From a checkpoint of a small transformer trained on Wikipedia: 14 layers, normalized queries and keys.
Each number is 128 + 32 x the weight over its row's rms, rounded and kept within 0 to 255. Layers, rows and columns count from 0. Numbers have three digits each. The size before them is the row's rms in percent of the matrix's.

# layer 6 MLP up, 704x256, rms 0.101, rows 197-222, columns 0-255
103:084163113160167162122093147113102144083083107128121124153156121154113128101132128146118162077128131132133129206106155174111071092083114119153124131135105080103132161096144150095118137146146213139069134182095151140172102113115099102169147098155142144127145125107102169124137094147113093126065084143171102115158098122067145098152092150192101233066107122142133103096144125125085138105134150158130149134115113080123154080086134137107127125152170160104091092124127129149159113153118083136136105064103157131112090123112127147162113122177092103111121098107183110154183158091100106135091092129123108098194132035168125113089115071099173085094083097079037159103163104165094105123124169198149116114145132048213110129148124102142173168116089136121116107088139217134148133059158135
102:126112105110152147134221140158131171146077112110078172086142109107147177110154110145106136123170076168104127138110099111117159095139106093064122140152068180111082170159094166141109063105139114124208136122154134131161180172096131155138141178104122200124116114134171066141078127110103172168075134093151143153123148142156114159176136036176120180117137121173134164105148113100130118093161165060134074156164151080078124105104087106090076088126143103083145132109158132104091109074138144131100106166138200113153195125124112132120146119087140131183092123163139116125140143157105118109191120169111079154123155090125099152140142097137098168107137137122103079122102091165195094117159150096195160113118188120135132158107112110156070221144152160163092107145123151116078074148102131
096:099131100171057102100101133098118055136127154121128121110122088120122093156038126112148140105055175119094120147093094125105108172153076074121113106126084174135127164152163164161131117131087157163155165136202127167089105126106156091120122132118122091146141166184199124112218163156098100192106214154110099147130163102123096112158151149187161109109132132093125145157139047129192157079108096169121105106131078073185165090121142179218146167124149132106146134165097095118150099103118172094212110133146084124162131118104139106116137108054069122158153144137134131124126103139120172109142165095137156175158164151104126174108122103083126103115104123216068109151192158132103105150145112122115142131164136128134084164115101126108118138157195137165104122130141139172117134111120151
092:090125166126137091114156118180142177121111132102139132152096167215072031131174121168116098092202141134142116121141147130131110122096178113098165059191078132152169109143147106214146172117156132197066116102130080126153166128109149095132152199100121111103100127052101121181150191148084126099087087110131133118116185165171130109077146127151098124183157167179115086171165080138132130100125137128099161110146186092101113127165094114078148166107070117168149140138123097180155146089160144094100124109104143129145122187096105101125148151116086102112112144111069140130101146138150133112139083185125144152088118106180165058125145122184075108154157187061130132124117113133104128133134136136151132109135148135127137140086157146136138171098218149066159139094091105134145098159131107
108:126127080146095091110102138156174030135161127183163135071139121114163117154095122127167175104133121090086156160139182148102155135139118100110139074111112144089177173122103112134136172143151141169133091087129128112144159143068115112104087106077160179095137152097083138170130128120125102134164165135173128151115133150107165177158140141114124039104090127049125110136119046123159186122132182154191109130111100127060165153191069158150071146105113138121135154093131157119126191139152129069102135157130123163089087104096180148122163189148165193179132135133072152072139157162117151122044098116159079078148131131184167121159155156172114098097144159125108108082106136137134097128134121125190159162195125121094128159132185070116077124122089127137066121145098126106108127140143148
095:102150146102115158126153110135150136102125100169126147084129095160119114130102138108146102167031128100074048142100196138148194162086069153180080159148134137113126077076156129139178125133167104113092176174133103082123119152088126137101111087130113057097109102107134066130082122146071131150155106116130059124191142111118047121139111096109162138155111146135129128167092095206105140088102143089117123128145114157147118119128125143055132150121140041086100138111102073159104159138130035098110117073183092116147196148104080154118116168130083130135135158153096162107172146162126176063105169145123185095127153180153136107138120102117119133089111155129185125088142149188133154168140114115063122122072153074168155129137103116072136133118150117078127139161160109134116141135079160
095:042139157122117144085109160152172045122139095105086132132119098128186102024161121138130126173123097095122132101126134151116173065110128100124099128109101086131127152153084165117133182133170155112175141151114121109098120099202113194144119084134167124194162130120113133089154145131122096066118146139117123089093124194142105098107099154168102139130136156143149171115125118095121147144105125147136089114161058110110141109086132089100170161117138114183109137055121177104136123133155119155126159142109108058133128085039107084142092143158108068181089140144141121175100182077176158138111121105097060128097143082157121161160084107099075177135119115146068160120086080101154075135141105089125115098088112131184117175158116163110104158100133072174155121200152190127162163142123126
099:120115117117094101128121168094028173177157134118090119201118164111104074159137179120120094137182097180140063121161136124151148104178087144127062108169129130171113148162152146094145207086067124121143117063122156143142102221134128173077174150140147079108107157134114117142137140157131110111090130163127108109087146152135082072162178138116090121067113165135125110138115147123070051113157066072112135098109135129160116093107152120152122074139096127058138146120088159150096173148113159136128200120125117162155191106176152168102157192127107125133162134119131143102080129109112126169138120089111114078118107151121095126079073164144169157069128100162116126138092185120085141133102138118073151195066121109072107095115143085127096116143112117132115099083151145092165147088135166
101:162156174190104093157129163098092160163126176101112076092158075142149119049114155189081137144156096109124136055139147116192110066154135074097125055128106185104100132182142113114133091077136065124171108114135110164121162135122091118157158127214149110185123085125141098081117108147094154149114111159139156134130185117153113133124160165117153110168117094125119122143133146074124150152117132115119109107157138116168156157088101101086156145142103095115112178153158213140099115141212170139123137159109129094144155167073167104087130087089112139140148116149118093150148121135078128118160161120168126160165075152056074179083127151087161131110098102155129076155115083195101046118133101143150106210140171121109082099139148131137072137103098107154131073117129093111136093136099174
097:107090139099095164155105140210135124157135135148181135110175145120166166165127112110122126142105126221110137218168141117125175128109099160145169126096145107087131121133157163164064152137063133145087093093117156141146141159082138176109087135084168106135135176106148131150116140135052166094057107154138143187155109124152077123158114174131117107141072144101087133138128080148115167150139150135128107207072148117133193145183117182189152084126106113107154124110108168109126118137091152121122112162141070145125112090165108111121106117189096144129116107111081129074168099192137204139160099168139133097135144134187171122161078190079164139105147141058092110098174141162105111113126141085195085140132129141155092166135163113225074079141119121121128105165128094111145159124118110
094:128161143149122133128092125131048110094077141144102141055143111125122176094150160105104061155109068142107148082148083157157074127107195164093144090121154046127111124128097123108140044160112103119159114154091210145071049109138145111165106117114191123064189101069124137134126161161122162131094119132105089135152116085100120157154138098137129169137125185070120123099118148110142103187121102120163129143193148106137132155191119132141164144161105144139115108142103144129146081131101056116150106115126129091112084110175125099181168099113159147080094126137121120133123116123087097124133141099099156109131171089192190086113098170155119077139127064131118089133159132170157168135079190162151081161087076142105133076172154139138088092103088066159120153148086088095150183142131127
100:160170156137124125105144134186102079155110179083080072142140132138112095125124180154100068123193110118150131140119103064147150097075160104135097102112123112149119134181118152077155186098099167132077140117135115128091134128084179141109125078141116114118052161104153152148137114165135117111133092209141125113117128089115140088140128171149122122126121158124120160152103152137087140185145144136165153125141215158061133124104089100127162078117108132069155088151133159184102106108163183093075162157189159098135082139177057131162090169092141167109096119150163132140063123126189164156179075135112127108102148154144165102110161124165081142142130174175123183146066152082074082151147119174128150118191167155127136135074108110127125161077194141082129159126162146171097090156130071
096:167103124133157163117175177127113146129150106115132163159089085106130056146091122116184113106132113118125117091147150138134170153101157138140132144156128143145071156091144172083146112162192109123140206098126128165150186144173103077048180208088178118118158169127066101120076175064117136138158165095101242140131212187069075119112097151134076184120147153134087118105119140168158104099163178083130114106161153161074173117154086150079078076133109130106152138212128105153165117142146128142127137159096109131150143178102150129096132119169114148066180164115123091106156134126162089159125149144071106159094156088113117140079119090083106075189119178100117159116133102122123109103120094123110138104119115109115117136163111096119165110108099093112107098135136121123131156184128098
097:195149135158152123114145192100119092133116163113116147141135063131149137122183167092142074198128078134097147134189168135160129129106106106095127074163125048115181140137159137112096081107135151137092176187091150088137134134099110112154098060109115111082112119107139097145083094129140121198092096132101097086129099117139128129093120151172097091120216118101079160119174166188139135221096137128147104167103123169179067136169085180142116155103116122173153079122123115144068120164144113109171143083136096146105110181145155128100124145085141140099071111119135139123156038146150119139107121091172144187152165137146067119082103186134152127130106131112142110149162050122169132116095125087133099188087096131102111170149115150135132141117109176102136113081100129095219156116136150
105:148142140104112126154118179137165164131117137132169129054084085182118156122171131148095121130170118137199147148098093120164151155144105124113087149091118082099103148154140138160141059135138104109179085113086106081167081159114120128086115149146153119129115099157119181170106149154117132134179164143153154129084167236105104121105101142044154163119112165186119137071108165168120152077124140097075116115131142141082107135165123118121140151123153134079096117075152111154123164151160122111111149133132079155123129121161114082119085180057157148105148106121109080065167145071140139120091116164152137125183193099068068080153166098181151167166162124162160133124115175160189121168100120162092143101178117098100124110155134160173130110090118152078168173096136178143098184153099039
100:115113092125106096161189132116147079120120183150170113133049100144118150044110156130139109124081138147102129120152122081132133155122126116128144168151161112118154166147128149132107096144046107062104142116154148116112118073131090123193126163080101113094122098151112133152128114234185126136191126158142095177119135146133122094134093129132107088078107118140066055188115136133090145113135125155179121129138137134114107123134159086129131185096086173130089144146096157127133146119197114200145201105185095109109163145109157167098139088065094139141113064118181139140127091085117110130092124107146110135073128119119140149110093050163107126140139091115095134156075135124192143106088177149120174064150130161154093130132104121175174165182128093120144128151114181125048136193050121
087:169183079107174125138057128199141177053186159086116151127165110204135100145122099128171165128147074087120154130096140164104081149118163101084079102137108169134140127125175095176112168130181134132081156159162144138134088119143079136185156161120085095116149094151055125126159156096106143162095169121165146157159080131052109145132146093143195134138170137110130163151139119183104148052182152092112183157136138133168129100124156129101100142135140149148122128138098144180070089132094153106171105145122076132118127164165119168150120145086117128136106148105115119092191117094114208098081124150152127154137136113126165203147092162096138159133160112108101133121128132114120147107101094133102062084098099042130132144175082141134090133184111120116116093221109116131187154152125110
099:145193170132106106115158095128128167149170089158099148073153098133219077143111163070150072180105117103118126127074131179101165112146122142152129174115028167129197172110156132192115127141185156118088139080170179089125110089057128098142115161110106115117157162150175147118121163192104131168090105070120122135107134107098128184148157162085172061174123079122123131096121101115144132083136106088155108112117133112113116095160154119156140112119136123155143173097060112074102121120147088155123140207107159116143150094133138181130158156142099131149131145170109089099163087123145126153161103105150136139137096100132172156100155122124075112125132087097152155183173172141181104142188172169168111093123104087163114154140132148117130165089123069082141204136115134124128163208164106
101:115080118126091085128124189146117125108115084195126104146142154145129165116125104118092101113162195188188127109108076114081127112085166132105106129172121138133106154109135129070147137109181134118102175133041103125176141158129181157168122144116084124156110119128108119121136118113130153184141115098128104128146084079093091098142139130132180060127142054121139060086145125098130183123132123047121178111151117169098132050148136139077101132073118146129089134188132111093141167108161169178179163123137121119156087159108136136147113138107119154137098086171133147182139120122151186123109130068066185093161150138212111106153125110121107183119144118081184112162145151100082078133149127059088185136142141179113159138161148080146144043097090136162156163095122161097146157062117115
091:059107102139105156148101093149093131079193144152122124125133138101125101076051095125156181121103137179098151112100116107126161091109080163115094211168184171134141161147104122142145125168082152141171079095123128112140121071097136074193118180098160161055152141123114153062146079096181169121136071150122137135211157133148094104135129179187117086128104164123173148152198046066104117146147109088109154166137127181159127085126105157139123139127152130129106125130130135127139102142117171137136134197088098150139134061129141082137153137181155182182092161150141152120108158124135116162107096136061123117133109138116153189170133148168068081115161107132103138099125138126123103121151124122172125088130119135161079146119101053109135109107125065132147128107095163087087146223119124
105:125119117030096121114069128132177068105091131136119119111145134097089099079116119142076156117114172155101136098141184139116117102146139152121127140146149066079146120172137120134084178094146111149185138172084164174135109074131185104156099086060153122162131137137126200174166106119099089154152167127133142108158078106123116110154091139108178078108118147162134143121121186112126068187168137166101112112172111126173098120149103141155104154149112143123102103168164067142170116096158117121195114193130112071198133180155110107155110199185125080076135133115171136131166116124125143121118147106088086192156154141126095184185168101098140121108122124133142058158160185148113175179158187120107144086083139138093164068103175123117109069136128144092149086113100137178117112123096152
099:095097110139150151097139160167145140164102116151068125145109116163154141092112058124161085180161111122115173083100178168155154123096090038131175085051146136114141101085144145108133125104178173122110119163118166145133136137189125066183066119142143146107137055081062122151158135134110132136155128131102130120121133090122176135142204154155124051092139115119124130112122078164077113170100142151227111115074126052108132119169124127159145159068130098131145178102108137178063146164077153148122119179092130120120122187112092101153109063142119109125094160202099164125108167123121114135099124099186131103113124151134131066137123133109126133143168142140151130127154138127112178117092105114076129138158164096089117132093088093054129179113107123072108106103134096114201138171164087
109:131154099139140164160129083215157199074137130101200168104138080159157137137081139089148231093132151125082113180098151158138130146116072148117158146044104141107143160136115092148181128138183106152106096147075073140142073116109119108122156149105131118129142157140073099171098162128099109103142140122121112120179105163108138136105101135135121125122161143122055139143074060096162160145103140121098155183158174151090154169133118110156184141106091176111124110172131175110127147134075130153068075153104090121163167121185163206136079058116098125129084136157135200128152172106121147140125143098124100117172132169115193187146182138076100108115140095100098145114144118115146130078152118114169105093165086137120170085126118146065098133084141113165086133176118121124107180146147146
094:150110136103121122123137140124133142093124112124094153147120124062118129164085124148124165142116169106104161148115145139138153123089087117199125185184102106103142074174115117078120164119174141149156096090120117159094159120110148121145126165086157209043132130115154172147145101111151140150121114173135066059088137140146163153179147123148117103125153107144159144109123084078187127120058118125143162123170112105152158153233076164129131073147065121108162104142191140095162156109068156103112190124190109098167148042139167129086133140186118057093169142100156124189146143097139093123134132187136167141119077092143091129141169152120073130134078154133110132136119123129088116128119133128139100131099078153078096166104101092113115128160140099140104128037117129167207178094115071
116:167152134127148111138215090160173138106162125140167101144128147116076192142114139134162072116093123160103119041180135123120111157088124142177140080149180135101153113120160168102111150167116148167137097116184143104124160106109108093115121159137134181182140117093164108144064103138085077165166094108086156102127109089095175113101158160124104102137165113092124122148134158109075098146132180141134090184086160171110140126199130177191088109097205109130077110135079158120149128079078095041125122146130159119104195073116143115145125084166180132100147128095159159114129153125117146142141161104114138143218182108107191153139154102172142100099179124116093170127087164109098174143139157095199128143092116057093139131130106111122100127110180075117149101068133086119094129135131126
093:158118129136167125100093145100114175125134108154123136115094107138103042196173119129136132155171103153092086151191157168117101108119073147127131122163096154179124172131114107089109092170137057127128045133123150110153077137192132145107173119199109127148132120160130111092131106125171122091120144080154141166169208094101136143091081087160103134152108134174200059130122120148129085101118081159094149092127091107076169124111119056124084115144089149104159172156136153144108139114144113124121080111193149155101136175080123088093084161149109139150167115129168169194164113114090104107092110079118178123113119077084047169080105192135120125139127080190134096102118144168142064120159080194123111138141176119117128128134098131170117161110119144190135128124115160172161083117162158